Part of a small language model's weights: vocabulary 2048.
Each number is 500 + 40 x the weight over its row's rms, rounded and kept within 0 to 999. Layers, rows and columns count from 0. Numbers have three digits each. The size before them is the row's rms in percent of the matrix's.

# q: layer 7 attention query, 384x256, rms 0.13, rows 5-12,37-44,68-76,100-107,132-139,164-171,196-203,228-235,260-267,292-299,324-331,356-363, columns 128-255
# k: layer 7 attention key, 32x256, rms 0.0904, rows 4-11, columns 128-255
q68 095:511397512509425493529497570529570456579512554492555478504509492511545469508505518462431493563484491508519491464530499563456442561499457516470481492492473569524469498502543536562547470491567500594501499481473490491474519556449376526538483476582514509541472499488417423478482454470508493494462508445466564453507490465515528455505556544478446524488543507491544561527488531498528523490450
q100 102:476505505453546501540482467478570525550490524509480517526518496483479465507483458524475517449489510535496534473445455551431488515548520508534452474499512523507526453476490491466549416559503574506523449546595429457487483595483579492504556397511470557472510544455488465483424473528474582467492486494496531595486552493512509530450490515537516455470586516542494536434437525500557565527362
q132 104:453547459461522486516508523530523458551434488503483466530476461545546497484506516465529554496489465470457524386520541500522487508503472588515532498551492490438510550453522461542509473476549476465511509484479477487477516401445488506495518434473562478449492551542485456447482516546508486593518525463457564485549537526500478473546506535513499454446555446479518526513530532451529543450435
q164 106:520476499500539575500479440560546526463451486537480492498446526521486547485493500565446461479539513542465524481484496516509503521461496533493489454504497587522544584488452443506485504486527564548499461497453479462526425538511483547504510496523523516427493546515420450560470482503530446495471482466496541542477525567433524520474513557522464454494456466463551564505451512486512583415419
q196 098:383520483406570411584489459491557527520498515483500496506479461511605492544541563433473452435505515495494490525510471491468475575539435557525458478473543548544565550421518527561465385483513538469523513483540476482485463547492483526483476490483461505523453517432482410547530473491511513527536439503499492552514504550461498498495463408511504443446504442557562507525451488469502464538444
q228 102:452574472408513526507616478488510477519544521507516476519556462518497507491501490388461484523474491511610495476548546537447469507500601515509463533509531548509498439542481504551539489457563443579495517514457540502455457485502589530531497440468484514532417512565497479455479499498538540498627555432476583506551509505497488536450538538462579481437488473516478458470489530497458489432484
q260 103:555556486534461439530495479504561456534506459604471446464484624472522537511521552458525539503507472533467555464531514430555476491522466462507463465477478473439537498527505496556587508524536457491514474477474492596472574428504479468503504469534443499576447540531469529458482508413443447503469481457485459538529562455497484410452422481489511567490496502559532566478536446479466486423465
q292 094:493453458495489601473468487489479463510469445592585498476465414491458515477578495496520406465485540522523424471520466568456534529540526513487490556537507508505468499467537593531514454465486445449480580503507481543487489427491555517532530461506587509443538510511517508536390493550457514448475485430479507500562549562518488528494455558502413510485493455527472448439554503449466452450473
q324 129:457424523430466502562477468546568494594435509545481551516466483515534544534559490525501500486473515521470505464413504574460492533471498501491510480442540530562487503471526466496503479505453495549524478556509495481532403522482478577565522467523523566434436514461464485555539480461534565489544500520458500583524470471511468491474540558455482445460534482514509463487507478488577523433428
q356 090:457534592466517553565551502515571566528423477469463527599504507536546505594512518468503578491508503538514481489506486526464494524522514527503510486497536606532555453530468475466445400520540451531540528493506518525529505480511481499519459468470489532567494514549469502533456504451526498518443510577503511515575480508519351483464465421481512537461491496512520565522479493557493463458428
k4 091:436447523546478463472478486472464458521550554520391465459523511498528465500545564519493464467398494522495476490459454506468504521500482537465519515617455498530510491523535534488491440491489462477497585453538515461505466483473495433434475501453470589499484520439508608522555468534587551517483512542499597499431465489523513481546469494462472530505554462477477475497453452500453430443525
q5 088:448484508407492467526484528484411448553465502430504478470514445550453495517508441470501454463488556456499505454505474506480573445520517484486500469569505506551435476538498479584461505511503501508511477544440515456511490528513553514585442429564557490499472497528462429459492565520481518514511504505484485536477597443489473501467514598515518508437473584458496533472475521495504459571494
q37 106:538472465523468490538539502467480517506550512554507432553479563555540524501479403494435486479578564474532468493524508450493477416570458524474544430543502449540428443537472499475468457473478503527593574593474500443529392533504511450502447491536445498447487484512470523491616509486439525540499479481480469569545475552476476532488593467479451507541491479512469503452525533466516510547522
q69 109:466421517438491496496455519527511541543469538518519484514516456478504516482475504526499499512516584477503523477532456538518548439499521524411493433488507500562485508408523522490528482568499517511443447520505500520457463499502453471576516560502463488500526501522508509492502561434483490499519510464454567482451549456487561456524563516548533501486499588506535470482470526509421433485433
q101 107:503505583467365478424462502532478493485461520517428499492487502432513509487502419424532547497452536483486550438547533465490570466538567524501498547542571535501483553560510547536493435459438563423501461477532516537487470426456547460552490515501504488521462521449515558481473506549447486522571428473531446495543534519493518466528565491513445570489451547416497472501488523555532507533480
q133 089:466377486528465542523479501494470515477487516492572437539493534498474530532511498555492475524553523434494464507484491530495440529465503520514573479479467522549530534447446499481485492495485488530503468522506516540496535523500577436447534530558487468480498521551626451494506532471479452456493500476482443506488451517494540563506506513451596526423465553499515529511586510474536468501565
q165 093:510518471513433446415501540463506508555503464422515576521504555480593461459476514475517509459526472529528534489456514518444561528470457518467500454523568538503512494476492456422474505495575597538539495527495551504500445535479517487509491459505511507557521446566473529550570466485474473581417495500435461556584480513509462465462468525505497475493537493482546544523550462487564536506496
q197 102:461468534539403487553568450442492484543504482550465537537458441463570519445415457537432476537480546508518590502427483445481524475452559507493488492507545498525489520497610549512428471555463456437493520487413561581527476496474494469522482554509530496510491519553444520507527487488430473539523457474509375487484539449572421504469492511476501490482488442573519391515521530493565518482546
q229 093:490517497460477524516435511444530588497595508529455513551435517503516489450623464502476564524510520465547570478490449422480520482515439523517477508534568509549525523453499401491535514492517513487523514506499497532428458535502508485548492565551518507491539495526442494443478521484442517522522464440484410554535484550520475469500512500540482479460573470512512459454546501547474520509474
q261 103:440507444508465444517511534466424485505466451470563458510506521448471539506501440478497528501465486500549503514568493443494520490540465493526519447476562551527513574500471516558478531526452519547451573468471466540468445559565503489522527534461485481558518484507531468514553575462548520440452484505450497554539536482534432487502480480524487472436496395554531527485540543527497466461501
q293 100:458549495479455482538484497557527480565546488473470533540467510459523458521494463538523513574533522530460502472425553510487566464529505435545501396454539488465526495528474489475471453545450469492547582441563556544543511502527478520469498476500499579532533512487498524513440457621518540469469489476530460551503499469447474509521508498456523425538473424466503556436516568560449468466485
q325 115:505473582434425540514500533502498500518543489542492501508523483488496493483487459511507522542468509479451529527508449503479534469549544549505454455570535530504457518461509471496493450655472519495492430535560537510427462487497491485548576451498485526492564556561510597503506503543458474565535488447511402518470547481560524533524486522559514544489558458562547466455462522517458494608485
q357 090:412484446595523492505468543425499548489470470528465522497467438532526524546489459460508520523497506485493581545510481554416542530521493484521463521468550443567432518478492464492466541550414454482463451438516405440581518439538479473469561515471524478460575542549509469427433457501537606500541489471464456574468503537529452480531461453491548462502492572516521482440491526513611510434554
k5 106:433496468468541509551480535497481510545523480423538510488472527486513529525400501554457572510552468428532534482547499485408453526500499566523531502514585506556519510447518468524500430470528525482526518502481556460466479519444539490536456445545520459482442531539475393426523530446497468509533484473489463520473486459463499519491543516557511493486592491496561520489502461492548428526446
q6 077:496554507524558482468542504499507505568520541537504471491529529526538496466539585551431504447562447452463470524495484486521513590509452444555484535496462514508449489508519570509485489438621512522515409476501508530493465497553464450444513467534526490498475490485494494475433501436503498453497452504516515531513490478490519465526512457448554451472463394537519501440560497459539516372497
q38 095:497550388521567471484523505532496455476495506525421543536504520542523522489547479470476507474443503506460471498613477522550507562437474443601505468552559562508470565521504490526490476513587477527500569507484474524546490525533479568476508531530483550491409561526533503488467587473512530435519531513483522557488456475488445486498438550487516499502527512537507515461480429474537537517486
q70 089:496544443583524523504489458473486466489536513488472546466495551577544500518529472529456539536475440519521502507482437491550497618522407468576484512434526451526515497504476434547549481558570458483482456497480511518530503519549494538530542477613495482512522527552522511483499517500499544460462501420483492549461480443453472505458475560481502564482475452494539551430551536523526496475498
q102 077:514564534595523476530523500501472479472537439496472557511575542545516532478561496520417475494497413517471520489455507590526511475462451467505509495461505467487447553508486532486483551486457510485506601464446473547579520522425533448440533528485468517560469473555532541501429448533499519492534539515512523490499453538533443477466508382465468500530519428555444560482524449508514507482525
q134 085:483485517526506480503553492466544503557459514467438516496505510631608531462563453422422501522536498426559477488540447407495510546501454437553531493524549510540451527454458507496493513440548519553490496479524485526490475503485520523546476515573498554453471524468421524486537555433434494455507491477535498514497531519445542529455465538500437475512536543479556520516470502507503513530424
q166 066:502420527545484422560450456488427534479533455483536551473515530516514509433474510542487495542482496479490488489545532473514491461490456507494534500534515534523464532550510483499503470467513493500553571513479488590469481447553499535524499558539434524445453514486481506489442530505506494475473506571543508511529480581553492524567524538511441462375514462500478532486565510557469475466522
q198 078:475484518544496485503507522460455501548548487418493512491508564424536532434579516490459464511456503516488565493527509567394494478475447483497485528516504467506491512504523526532517546526469504503489514456504466490512444484530480475397469535495474545490544521456498511505489480573466607473487463500460526557443501513576459469497446493526559533439495508455412581511459511447551570483512
q230 085:541541471443578499496599527508474472447494469477423441507549546507599474520457517373476496517504481487457438576572495449552461478482516494532458548525519485483484480459514465578452470520580493496455504551481486548529547490499482469450492487478478479533487527542556487466490477569536496444437491515576575448555515410462500580463525587514522488492437484463503539561526426538502418500514
q262 103:503513465513522520507535525502506517493446510531397483488488598445483560465449493454433490541466512397451553432559496407528482565491447517481507578502520521524536563468435608567476545492476462486506482537536491490486490476483505454556504492567474577498535548534522466517475563518522559423483558486509562589504459514460465504500536494508505459499481558448534532451515432509472475487480
q294 065:422499486540497520495534474454515505453511572527470479449505500533504586475523491501477447454416583561463514539528476488522521511450428512501475526549527518536522477583555575480557501497437573487507420515480479577495438442476465430489476543422459525526476526494497525525438571497477490454520518559443553528461504543532497521519537478482514508406526528531466510471463481488544415469506
q326 090:522479472495532521501550476542534459566463519467510549531501518489471533441534540522526470503540421499456584439505521536539412567520505514481517516501503471524527538508533457551496455550512411516523447588497474480534467513515526560559481528512476566499485508515471510502479424470516574452446512474484543519555435419433499481501543513439503438494527513433468555463534440493501516491448
q358 076:474501510466474498460530495491433504411552410486369549453486514522522512469509509471506530540510532549428530465585505508515502468550557500515432507466464558470626447458526505513489498535468533507552578479464497536505503468503574530480475515518518502530509534445545618495397483529451520458456554531485515479431523475511461443522489461506467469456473423454510524499521492513507496482461
k6 098:476500543539513482475553449480488504523492522497519482571504533610456501475510465490558483455506472487516471438513472496530484500530500426535486531486436479562580488425508496502558502579495523447486474554488459511507539538545469452439583535416487501497514490458518601517500493559559467452484511568473464450521511466473535472539563534464506479495469476526476549463478469531468525474486
q7 094:551481477491399472542492514492533549510493501485466572450456477465524456529545496486535525480440528540437540538427525548498523485467427512537482485515437530494482508485517620480536539508382414507541568481524493556556490542447469554565444529478468575493540502507496502489505470548478578473496553538412513464454490391586426456474436464562461537552522455517525431493476442552477477483504
q39 103:476474522530523537553467503478485559495472411522512537553470524514433413456534493458502568578477458531455595521493528531466508508548538503480450448497531495512456524492483523494526426476432564467539460487554532488501453552494422476525486448509431587491476371449538518488483508468491573530439456524549484507502469511544451494450447438471492505525479437465493517442516483515547447455475
q71 111:466484557419490493587445482544490545542535577467455516461451517565440515561543497487559497506525571542529525489428473532436503493496545521517461544521519505501534477509467545480524419486418500435555439556497509506509464543457482516504509465471453460534444579503494495550517503480442567555524499505502502527504524508488500478499505453509485545533573477505485437482492459545494462504494
q103 083:437514513464496494510533477517505548588488531499453585471515533458480483527449467502557483561495479536525516514507460518376485467508530463469535431524521498533525561499538445583472471580483423461499392489557534536501498544448422567546514475522531468542469432526509432448518506508469503520500442462496449524554423446558467513549521522519527485535525514462491514475453441491518482597506
q135 094:546460544488492494509509454503461500535501458505516544475477481481487493522573530403522488516470490557519557472431511485414520564453457443623486498503500481524443500424519529445489374469516464449532516515521472487432481465507489515511486466469413523510514480442514504537480477545518510521464548536528532501513497606538504442486450436462501474488525456555454491496437529522521547552435
q167 090:481513407467508501486493515509551542527534512496487534514545502496540521520447591509528507490469529539494541498461520516435505472467493559472493498489499551493390537479526533452505476476512523502518484508422484438495423534507462476491442446529526474502501563501471477530592473461502469492483455474464527450510481501538452450475471442492452531433554503536514494447446434462547507470480
q199 085:458476533457514505578527442483519541509421456471499557503537593511555494523519538529466521483497543556522497474490470468485468458529492532499483430605485568516484521525548467441537517448549482488520501485471519488514537514432516582519464422507527524524542533528478391472532491487507502460542487434546517489496506511520479503432520475472436472564638458534522489534512500446549497494449
q231 099:507502445510417508527445470526563485537476513479510489470521543533470478504566499514511519557537521532497500522400448485465524403474487481532526491481576510487517505563509493493446449514531515460552516516446532513559516477423497515510483443548534490548526472489472514517478475466519549534506412483488513526471552573466432438536422480486548539516519458543495539475481509548518494440503
q263 101:528541492458411536542469427544531527471594469449482573511511509487526525467569535517522501535484580545526488517473523483557419500450488479495542463543442566434498416486478471500553546562509495527491488509533489505502513515463472475560447527475442474522512530421532509460554518460428585486511469463482475561497411452492442454521481444500530497517527482475502501542453564432458449451491
q295 069:512462494467525464549499470490470537612516468503539516499445550435508502560519520520430512526579458459580442509457536458464516497473492483512538503513552510478510483441475463490479567519521416573548482511469434440604485477526532559535509423531566544451482510539476456412536495516526478436571437514554533462526428526506568489498500494483432473459547511500569456514509503462526535459534
q327 131:458443479415479547536486492532525498584454486550479553475483484545532383577521512480587541492529506512498479449392488500437501520558456476500441542494472487469475509465488504502446493525480509440556466519481435514514489570492438537484481466513527490552532506467501531590581404538497530513508522562555517549503488468497456576491535490465525508555486404514483537467470479556494480529519
q359 065:512544434560523565540517554454513546583496475555531522499493562499555521497443553587517531472548496500488535501439518526474495491563430496466494470467532550473442489411559616518522530436489463471503485556460442446549478522492489576537444489510495516491480486521575474462588471449433496464516491440436466513516488512546505501502582542472501469524514528547534483470537488576479507473510
k7 084:495473498527429565511486492459447481489524511457507512509506493500483472459643380544517538483543483601474530512523489519569545466597588488532494489490479487531500556546490503518496483512524562480523516486568470543604433521535488564512461450432481479553498511502547459494490443500447533517470480513461544539458523462462467512451483459490451498510494457517488514568502529494491507529500
q8 089:463520471443504527545604463573502481461480526481489499503524502471451500517505486502485492492482472490451496587514484496505539471544557457488467549413528518510566449465502479533504448536515415489501406514442526461543507524492450468547508432483513458437491461443475497503492495522457483541476462499498516487511587524489520569553473514497535465499470445528567506481426444449464511535462
q40 100:509582438528566640465419515521501449458496467492506495575505471461452444467493495467568480427494475510485439516513527511531522443451493414557527468499576526521489536449452517512503512543524442512519516495556509495527499505502474454508507481509519494533477543511517475552553478520491464515542471555530496478573531482486505525563534541477472511525505512523509532569506546587494497541559
q72 101:604526532490535525495498489451467437489533469511564441536525523499385507566475469528517482499477534505533539497499523577502536466502467494467505489415501472487467486450463509485522511435492482520513496509541485497484483529523465491535498525420554471501483431488509506515456492502529526462417477455501531496423549494602545497462499501532511574521459487488468456446495524449539544468538
q104 083:481458475515509564544557475457535468443476534492527484504502467422487449550410502515480582493463503506466516483593490517518511559536474562420491518424498482598454511492510423484472532518539451563574486574526475449552500486495482437499462504476549515542493495536546528470465511527512391536523474455493448462530505519429445510530564549545505508559472545536491465506559546459480521475475
q136 103:578542529517462534522497517569476529514464439541508499455493497494510570455494505497533535444412531510551506511541464458462463497433519434406500506495468463458478515558506534485574528525423500498488508478489416509506474553482399514524512492534528423511552470548492578482519520506521535553511478450451424413518499408438521461570564482479503563567525522471517491580559579496469484498541
q168 100:519479517542512547560552526526457406551471448518544509499519469473526447448510475540487554480515506450491498521518425526546511460460493494436568555477455398473493550554534469481561501506477448550483486544541536548492494573513440493487499524573496491479511484483543543531417505471471504543499479455516439490464468550464499504504489481568485474597436449562509441547521530485504519473550
q200 099:508560501529495533545493543511482462488508538499554463519493496517496487483477493414578494481485425444497479521513529505474483519518519380458500560478545421464441484461465440513465508506504442538436471497526589534525497518465494431578472484543473516519468410513545574445503515469553471553551460454550412454484514460473569558516527527526539511508413541593483510537508515491456507544590
q232 103:539472468472560480563530456393512480501501404469456493514476528458451512480422577390537480545539465575535517471505469533464529450435483472491531515437527550479473437436494481499507525528519400474541517464438461499473452506541518524536506507485585508546454547480613509534557463480532521569518563464491477402529481474547488503523467476470507501536558527457458453497533428520513500476509
q264 106:483521571489512467470528478527524474477431543489576536471479515523474465446519584505584490389510506542518523451480510464496522525426506455457502412385502535462522494526488513470483497468463455493515483456438476447505508552474531464513534525478499513483524481537503486545551475489435511539531501431487513484503577461526499567517513511542487566532567504529464423554530474458535454465497
q296 082:489546525496564512514498586489508481497433569517477470453471503532447494519496445541482542537516576558497528520522519494547532499499484513508486510489458443448546498502455567516498542532439464452485544500500522483465439506558502442486489507476460545484501486483521528468453504549425526505474577505456472434471550492425551484561481546536555461588516479468460519522597508566431457523462
q328 114:547507474492535568471545516418487441456508504468477486524540456447480488412481472445501495580493474522483571531531496517503536462473522502501486502474459480474555413536476445509498556492517473525482500419518538502463542433546515472431539545550558470465504477577543450481482481516488483561570438454483488453544511493546479485503504491476495474465459552515521477530510514515453554457556
q360 077:452527495470521500540428552560438511485493507504465507491470444437488493487398502495479581479514503456521445517515546473510524430435502491447586569555529478480530474454462431469487463552496463570399531494485541525491509476481532465543535443508452520542500492478480497500489536570528524579484498544516460460487476476466598520522520502510564471542498501514495473518518498464490485567526
k8 086:564494437483541563487502461541494558499524480468561540530428449517504446500636440521477512468502492454430484530514477536518564478535536427510461414546495542454483537454497473497514466492526399492567475501527495475545486481585515564513497451570448454520528433496500541497493413548512482528484497510423525489489553556453516509532498535459516481486486485502504487511497487505478509517551
q9 081:437503540501522457479501559531440444563494538520562484545543580512530514520551539466427528417553460504506465449556484476476451505466471505479485477454470481496453542498517485527560520557532529523488506518471534520494461509522546485510455477538546451504536513539534496469440524477467444437488478504441488514464522418427527503493501520529487448501461525566589598546580508553464483509489
q41 099:477534419572544536473526590534499455537435507488365497509468454498523535482446565431480528496488465483508476475582511574506467507518484505547452430536539489472503536525470434504498510490491548519462397562454534487485580541556522510467452500521444526499510546508490522490527520449523492522500507530475593494526484422471535450452499524483567516509400549472514488475477514459473463473414
q73 090:430555460494563473528534536551476476534522487509429506528442514501536534464582524488444495438395475486522502497539527528509462574529468501464447520468591496450502454578476503540514483506575539581535519480511452429453517562544539434521587511517408421447467493512550468525486462472510473462490526484470550437556490580450460476501472532511490484531523508475441480469534498510484533501479
q105 076:553530521444543513484453484459520533443554459529512465505573545510544490458531598582470493506516452511470425498491527547506505494489423531566446518517530422464502551523490495507512505494488444480478558456500530434506516589494498469445484476526445430505554502550579549517460481575476482541498471493498516525541469558584444466424449456462504528506484474505552517517590481565486483461556
q137 087:532442524556554468428536520503454455545510530468417546564464551496602534428548592457462547499514464487489446462531524482485442545477460522542517543555514472511474494525499513511526473498502564485483445502488492515510486494428446449425528563507478390543503510540522553504448527443526474484539488492481509514499492544448536506447489555515464508468495509527506462492571490497519475442469
q169 087:543498474526458474530538418568497537441472489513499520510526593483446498499513489548446513544535452429499520470540535465541502536556506421548445529455496474511482494534465444555473579501499462491482529598562526564441550488560512485508522516498464466481531559502467515507485571459499427499570499504544557486492488516534491566489530565542519505420457530523497433488526538598475505505459
q201 093:489564564558539442456510465511481494476521473491460459527560580526498453459519495461524479435528505455475507524460523496477544469505521447521513639506512492437537554504542526545450534525529494537471480461517492474542479500526514496452520549466420535511499516543471544515439530600447514461513522477506485548474470477515430475521488447560507463555441562399474616520485508529487498438497
q233 088:462519428478600539558488527486469539539484499493537449467482591451518528550483535493457466510518481495513429504567485423514542559538539454609503498528540486506548515501514418532511449432540493556530458521443488550509501530504478507425448487506471441496483483473444484426501551440544494455542477523470460491548543528549559514440524491525520489541456531499496557527528448483522456495432
q265 101:507491466511499550472516488473484564541507510506459479453453558491555563541538518477537503477565522464524511446497513454518485500472508440494497485501540458497486549512538459620539505547453480542514553515503535504431438555526462471546462523619499449497579541500370486499439539488490535439551494438542497515490429572483521529512471468516466504510507508525550546476485517492474485452432
q297 069:462521573499499528481503500447520443420429476505462540435587487507538514500567531496522394520571544478552498552501500438503459507521429546540518503516484533458490538544519538443540478531526537518526534523561453621548444493440442538487522551462536481486457518474440534509494533496468447458498477496483481511493450503444491485533526459516485453486502575496523476482438464530546474494405
q329 108:470525521522464416445506521464464506515452563419543482475515510479534562462484499500411507501528507517500517463535500496457463534474571486467472542455516475467508505556551523508479504495438493562494454457524536471481483457490477444501412523485464499506474518505469547469452518477444474514486501482456539491487520486465510426530501561553468453452506584498493501473482421459468471474476
q361 079:543423484451449517476533517503529544456551461508447470580479514510449531479540517516443525530545459557500559533555519493524497505578540479525538491458468497512502487463447472527454477560528491423487504528487482524510510483535586527509461550569515505534524533481471514530350481536499485428442445486493557453461502486478480484543426466481591528539450489459517534485528482439484528534516
k9 105:529508504489461543538499475450525409500453495559526539494585497543462436516554369527498505472439558464512492433533401451574437521499445412505480508456503473544558448540485415502526524501463533559439470477556546493509569497458496448514542489568481493491519530444544561507501478492487458530480573529481476493435478484487542531508498496580500487522499546513464495488543500534499537473467
q10 091:498504499547521531562505564546471498524522454466436556447531459522566497515477474498554527558400542454488512521486599503488519550502517526459535504552448517509495489507495496576473609424490430450437543523511505497562573525479611527501465499560538498554521487535495479458526466483517495454561497462535491511511463481575527481507414562475568481530553503519490466460492515561450472468492
q42 102:451480569459543440502518552477468440493502554505514554448549622478546393435454505485477508486484487469534500439420528471497541502508478489499562523525447485490583515557474472575524454493528494494490509521559568499530497459443474494459466588535469510505524512493473503485433479514468526582504520484555510500515473484529530457452501410518475494510521481403514487502459463496492504510488
q74 094:542508475483500526491534454543486480470521537524538435584573431552391503507489484561561456430437460457466517471540504409534532445501455448494503500578498497463550491465503499534443512453528507582462512543548496483455493445457451396473496484463476478579505493581485510500499498484520532573556527519506498532476573440565468477492498481513502488506488469494519476465492462547451514535576
q106 099:422476469532505473470483437548502476450449532513470445522494447448454465515490488488514444470387531539493540546498469462487479440490520458542496493519490449539553541529545490519489431533427454500526515535568470540457479538539505510561449486483543455516431503492434506518588538503496479603528540527476499543434541458526520461562485499553452438479480551493475511494552436511508492518481
q138 106:556431457497548445604517424487510486529515477512488480439419489500465567540452510484464514484445451491524513494593538434474533458466494511480503510482465583524481557526509497521466465534509432471518501569486464515486493472483513526516488454514471522515531520492483475419569518518590475500420537514505539481533523467561538455513527536564473638462452511463505568487548525472497542523593
q170 102:469559475421570525460540492460553501577547510516441505514511492502522486468544514441455443444574513540594532455552414511466522485447443547501465553548520429509483496540572448479538432484530467540485455536495548445521491557452495517505479474521581402454468498509479512531535452496534433531494521481507528549496463555436520505523472439530454466599500482451542512488515508477477493420490
q202 109:485457500483512551515429483527469541515437467465521469466435454521525504538530450545527473465497530579530479485507469494511514477466504491494436461552503562495565570574499451481447456455448614469519426496462522522513508558493542554557454539476593545504520499481497512527522501519447497477465553441488441476454520470472544494461458410561402490483516475491505505514510450545488434394418
q234 096:463439506490513485548510552594503454553558436475460482424530485545494478404550504485486435417461495474421515483545480538473519435468500570555462523448440513475508436573526485469462485404446454588551457455502488545515484502538499498529443495564473494446470501494475496491440491555469500465516452484573525525511535471507464512503548500482480537493496517473565536465550522517556554491514
q266 101:531521498553523505539549537512508502449443520474538498488482495496477466530579413566526499540480519497474493500444519496522469535481507514510457454538504545456471472459574456539467496484548510536544483483518504500497519565501517499454523616479528490544468473487449497479463456536486385529528426588446466563510586432465517562498493531536510530594483484518575533485575483442571418522469
q298 083:526442547511575422493468532520498506526517481551492522452498510398504520527532553504448462429475480537441525553454472498485514585450572485511445493491527427482497490584530442475381520484465531476549451541491466450571472562522465508539518545476459558551513503555465494477512456519484505472505548529523544547459486513508474514470522433550479465513415476564544528538507586465473474480541
q330 095:465504529481472486521502417519547512525472477491388480537535453431523456484477464499546499472481525524532468482544502429461537490563511486503460507460496492518560411581471491524527461526498583537454459483509503523436478522491433392523460522448568405453467535509427449580512575517460411563543447478522550457487568549478539451475503451530492571440532533492468476479476481493530515474480
q362 106:474506518595458474486460521455490524497485518529491577500493560488542497575513453464512476520462537481446515523439488502511499447514443489500543512570475480491523525496474621458489526495480499557514494443453572505451461511489546530512525483425441421496527549486534509469458470578524510551440542555488480485557463472563478531407478501549484456528492529499442479497504474519507521484477
k10 096:554496506553445552523538486555500561472522475527587459474521559481495452494458443516518420492551528546532444497546521448437432485549497447510498455457468479498518508466473460573410562485554546492477517473484527489467495498511456522527550504573504545476486531494536420547491483601551472478492509453532474451487496491455513550461530482430475435531535545536469511509573517518488511468506
q11 089:443446556489469560483498480518566538479502521474462475492490562455447505516465499456491565486567435563458473510462510488468512460523488472428499530506496543478478519504577445442462452605490471471508516494518492427478461544394489513576465508466494491498588444515539486523530378486450548504554474525486474533503528507475487421486474481513516503479587465488458515556487509505453457521536
q43 107:591522588498489548469498515497507516468512409438388526440440492539498500480503481491542509471521533471444558482504522548538575486403554559507526506535444487522530505516533481446535520474449459446498510491504514457498463527512521520471538517461459524542513496464556452493511521487505449481487501564498523507377490497504541480544553491473493544486532529505483436476408356448490496465532
q75 101:514403476461455531441433485469593572542553475537432490509445485509543502504611477541541528441554495523472560452479542546447567513489499469532556454416571481472427429450563476463449462520572507552478463463534500521492472533553534474523461531489450557465450457428545540561494465405517492542502487527492493555454435540476573501489530572464460478531531489492543507506470488476526514548457
q107 091:511531578503473567495508510549491537545526554575596385465481505488526489454469508513533550453481514459530576466552474531529526491518456563469500546473505515536512523451543486459497495465544487548523436502542487443466445584515472578525517521526509561470470476502496487491511438421502523504555475473523475540490474481450497533535540562557512604535471458456509492526529554511496507506519
q139 104:403544543496568506526450499509474518546479493490452521556471441443606423512500574422490538499540472451478515486484538568452434496477499466430573593499561458494508506420544473482445466474535471461550459515448483511516462538498515442479500522521473506546526461501596518510548548469542527501540503464491476501488505542522523527511485503553487579485544412558514399495552444497524451472548
q171 086:483551516461370512529582506535430523522495491472533471497500542405442583515489497510569450510566498522464503535518467552493549406468495587515493469562521502553502458489556530512486596459479543491451464520489537443506515509501502560574495530521483555488543476476569457511513535454449492481439489532524467490513495524634493454525553506504491497509476461500499437530508473526537527461489
q203 097:410474491478459535566412504530548476534533471595510516482470487478595463407492510509536485437529488463470536540529489561515568449466529454499497550508493502530438524524479527501451512476520549506504478518590481505546474455469507463505502502495478483488439474570542503524516552495453565540554514471446507557495487555453546479582486535481443554496573493505522518487523481478512487517506
q235 105:480477537426549522541422495496477513478523536516497519489417499465551440499453527465513492472621481518468499504432508456518544482463484512525454489527517638553539515445434505540443494487522527498570439534441572487495446477503477489483463520538508525501519519559512487502518523429502520503494544475460491536509467575577611485481471510456465538481538496548493475464442485450499460489527
q267 105:456523534470510517484475465511495489510480464450412493423473457489442448439533563421483520467594459440528521545481506511503556455433533451481455544506491485573468523480541458507533487480493426490454548483432462496512538469456568548546546490484473505447473464489494500523552447527443514467530537518508535434505536537528539556494550446509472485522540536535488452513499540434524459488471
q299 092:468464544484503491506490509568514458492465437452521489508554466420496512471391453527489449480526449479522456430511435458566533527480535525471553543436498484456437515485546498449429549439562517519525507474505447451552499442491457520514480484569546521534518439556503450491475550452512541544557487488542447534473466484511543466540448514480422429582547497497462452527498513529530572566474
q331 104:525463492512536537472519462539549534498492510599509449504471521508471413571519440478629525550548485550507555504501521562418489481475452517517470514534533475496450497416439507511483516596491472508513442477578530538486482455554494518496563481488437529449557524468531480514513408511497560473547473455549548520443513522537469477592458540445516539480564490529412474490432539451490524435465
q363 099:479432516505378520537534478451518510515551506489494517497436587442473501424474556534459523515547475497485506583469458485507517497514443427496532491503551468548451489476479531501467518596569517577518480525515463512482485492559542547500520466573424534503491497523497515469462456461485517530481484491497435526531451517516484532519464557451453490546522474495531479499480496419563474566497
k11 098:472505540540544437525491473526510415545519459383518467486461495468428537448462603475488492499495530493485508515479474521509539520477513490490521501556518527504468532490549548465400466486506536538508516458419432454520542520555446489509485502446534547549505505476514451495509437497549472492519494571547485492474525472505547477533452478533517467513486480502442423543580472476443563496465
q12 089:535534480574557558537492519470461457496477516521498507471557556522479525532453513567514511452397445439502466505539456506470476536461470489462477500487531524422421481468484505562508521467546590490477524514559558532465577550428492534464453436480487555550524428537537502502456473503484584502486531526505558509540419531511535427523479506523500499489488519589529555522531479451498485440496
q44 106:595518582589559520496540561485451476460462494493503520439562554522512504485521474497457504459472499488485455487501483482556541546387445451505460484548456547461495510472499501532458474507533550530502498510550556494550487408425471536416522523616493485509501478528470502430515502503570487460471489506498439494577470461426488422481520518486537534496368501507561524522465504552609420520509
q76 098:477583488508506557493518524475470472539493500590527405515572462516456499523511553572475479595583480486479442434539484425504465539512530464525514443471529437504541500501470508491536529445656481544530519517541545512543478454537565455431403529521450501571497538502479533462515484516501494501502503545519517496482488461481458514493590485430505483538449464441549557544504476478523452562488